{"n_layer": 9, "n_kv_head": 4, "norm_eps": 1e-06, "rope_base": 10000.0, "qk_norm": true, "tie_embeddings": true, "extras": ["normalized values"], "init": "normal", "init_std_o": 0.0131, "init_std_up": 0.0394, "init_std_down": 0.00465, "lr": 0.0121, "warmup_steps": 132, "final_lr_fraction": 0.03, "seq_len": 256}
Each number is 128 + 32 x the weight over its row's rms, rounded and kept within 0 to 255. Layers, rows and columns count from 0. The size above them is the row's rms in percent of the matrix's.

# layer 6 attention query, 128x256, rms 0.043, rows 0-19, columns 192-223
size [ 85  87  94  90 108 112  97 111  99 106  94  99 114 102 102 113  91  97  95  93]
[[ 41 121 142 125 147 147  87 158 125 158 109 116 108 168 184  90  97 121 133  98 118 201 131 138  92  94 140  98 146  99  98  71]
 [118  74 152 130 134 166  81 176 214 183 147  72 109  95 110 161 115 157 129  70  94  85 127 191 126 119 103 124 126 123 149  86]
 [133 134  88 165 148 183 171 142 126 125 114 112 149  78 223 149 142  93  70 112 142 138 103 166  83 136 119 108 124  89 174 146]
 [ 72 101 136 123 114  40 153 113 130 106  63  82 154  94 119  88 147 166  65 132 156 187 119  93 127 137 138 186 110  67 126 160]
 [112 152 163 147  62 143 181  64 101  53 140 105  66 113 130 110 152 131 177 101  83 180 152 120 152 148 180 157  99 110 157 153]
 [105  87  86 148 165 189 105 121 187 192  70 127 137 159 104 170 181 117 123  61 104 121 112 147 188 106 133 130 169 150  83 118]
 [124 123 197 104 136 111 154 143 115  74 118 135 128  58 126  96 134 126 128 148 127 178 118 108 146 202 112 124 119 133 114 157]
 [132  84 100  60 152 193 153 125 129 115 101 131 164  64 151 121 101 107 142 161 119  64 156 140 226  81 117 103 163 111 128 119]
 [153  76 154 167 135 141  94 158  93  91 101 123 107 163 160 135 167 121 174 156 145 121 119 122 105 114  81 141 133 137  93 127]
 [116 111 176 108  97  99 127 174 197 120 137  39 156  72  81 104 145 129 141 106 151 175 151 126 163 145 141 135 135 133  96  85]
 [ 98  90 102 149 155 146 166 131 119  62 127 106 121 123 123 100 106 169 165 131 191  98 176 134 163 146 123 134 170  82 156 182]
 [113 114 134 130 107 149 141 154 141 113 132 107 147  96 142  80  75 120 184 164 173 129 122 116 143 128 131 130 167 101 121  68]
 [113  92 152 172  99 111  97 109 182 136  38 152 195 108  63  55 152 139 151 114 105 154 131 143 137 141 134  95 127 120  94  73]
 [112  51 118 131 134  85 125  89 166 102 153 127 168 183 108  98  66 110  69 189 139 166 165 108 154 100 189 137 176  83 171 121]
 [140  88  77 108 111  59  93 151  87 151 163  94 140 150 155 134 155 139  77 109 204 159  99  89 119 121 132 167 147 136 130  99]
 [163 108 156 107 138 145  62 105 148 117 102 114 152 188  92 132 155 104 168  67 143 149  70 115 135  66  82 100 174 159  87 152]
 [144 106 142 140  96  87 191 135 140 107 156 168 128  71 186 117 111 112 100 168  93 114 155 128 168  77  92  86  88  91 120  95]
 [112 150 140 130 163 108  96  88 138 179 181 147 160 148 108  88 144  86 124 126 127 158  46 112  66 184 162 123 154 118  86 163]
 [137 115 111 129 193 143  66 136 121 149 124 121 182 170 151 157 107 122 155 118  85  83 151 190 132 145  96  86 165 124  88 121]
 [141  88 104 164 127 160  95 126 112  74 124 116 155 152 134 125 148 125 141 143 102 152 122  76  99 122 102 137 161 105  59 155]]
# layer 6 attention key, 128x256, rms 0.0436, rows 0-19, columns 192-223
size [ 94  85  80  86  95 103  92 105 112 108  94 107 110 109  94 103  94  89  88 102]
[[125 185 117 149 104 122 130 146 164  86 161 144 141 137 105 182 144  97 151 141 175 114  98 127 109 189 191 117 120 151 178 156]
 [103 134 173 133 144 145 149 108  99 121  72  99  87  97  67 152 137 106 128 159  80 104  82 160 226 117 130 127 110 143 129  80]
 [ 64  97 143 143  92 117 101 124 117 104 101 102  99 136  83 113 149 122 147 162 120 188 168 122 100 131 157 151 108  83 113  69]
 [118 174 141  79 123 117 166 156  43 170 190  78 117 138 131 122  83 169 108  91 117 103 153 136 123 161 105 165 151 128 140 142]
 [ 75 160  99 152 145 115 129 143 108  46  84  51  89 109 130 111 148 196 137 146 121 142 177 104 127 147 182 142  93 105 115 152]
 [134 125 108 148 166  83 137 148  85 146 133  85 140 105 114 105 108  87 114 110 171 169 127 178  88 175 193  80 155 109  76  65]
 [ 80 140 134 151  73 149 131 125 155 139 161 104  62 131  80 178 139 129 122 114  70 147 115 106 157 115 101  94 131 123 121 145]
 [161  95  59 103 144 188 150 117 125 130 160 151 114 132 142 152  76 129 146 145 131  90 111 175 153 123 141 132 110 151  85 151]
 [138 156 188 155 127 102  78 141 145 112  79 102  98 152  97 145 133 174 156  83 120  99 133 154 130  78 130  98  95 151 202 137]
 [ 59 145  52  17 146 140 164 164 148 119  71 114 115 110 168 149 110  93  71 154 111 120 153 184 116  89 166 101  87 146 196 104]
 [129 101 141  81  98 168 133 117 165 134 140 136 114 110 154 165 124 124 115 134 108  90 157  67 169 124 151  86 124 112 139  93]
 [100 153 152  99  78 153 126 108 111 152 140  71  97 112 100  79 120 173 167  98  70 175 158 199  77 114 106 157 147 155 126 106]
 [124 220 124 175 117 107 119 123 101 145 144 178 102 133  69  82 127 133 118 185 165 119 118 121 120 134 175 119 131 111  79  73]
 [118 115 166 166 127 118 102  87 178 142 120 153  61 138  97 151 144  83 121 130 146 162  95 138 102  86  76  93 130 110 125 107]
 [111 143  80  46 130 123 162 117 129  67  80  89 118 145 141 158 129 183 135 189  43 107 154 164  67 132 113 122 205 141 169 136]
 [113 136 114 111 108 112 154  90 136 116 139  73 174 120 148 161 119  77 146 119  56 126 131 158  87 114 102 131 147 141 111 115]
 [ 97 133 138 125 146 116  92 142  93 110  82  99 119 141 152 103 118 172 180  74 154 147 182 134 140 147 145 139 111 130 128 146]
 [140  65 132 160 125  72 126 124  86 145 166 178 118 110  97 159  76 118  87 120 102 109 114 111 129  62 164 103 151 136 130  73]
 [142 108 118 108 158 181 149 142 159 214 150 179  96 133  97 162 139  58 140  67 118 124  87  79 158 110 163 139 163 156 103 110]
 [ 89 132 125 163  97  69 124 122 104 165 114  81 167 130  93  84 151 120 132 119 111 128 193 176  90 152 110 157  45 132 142 131]]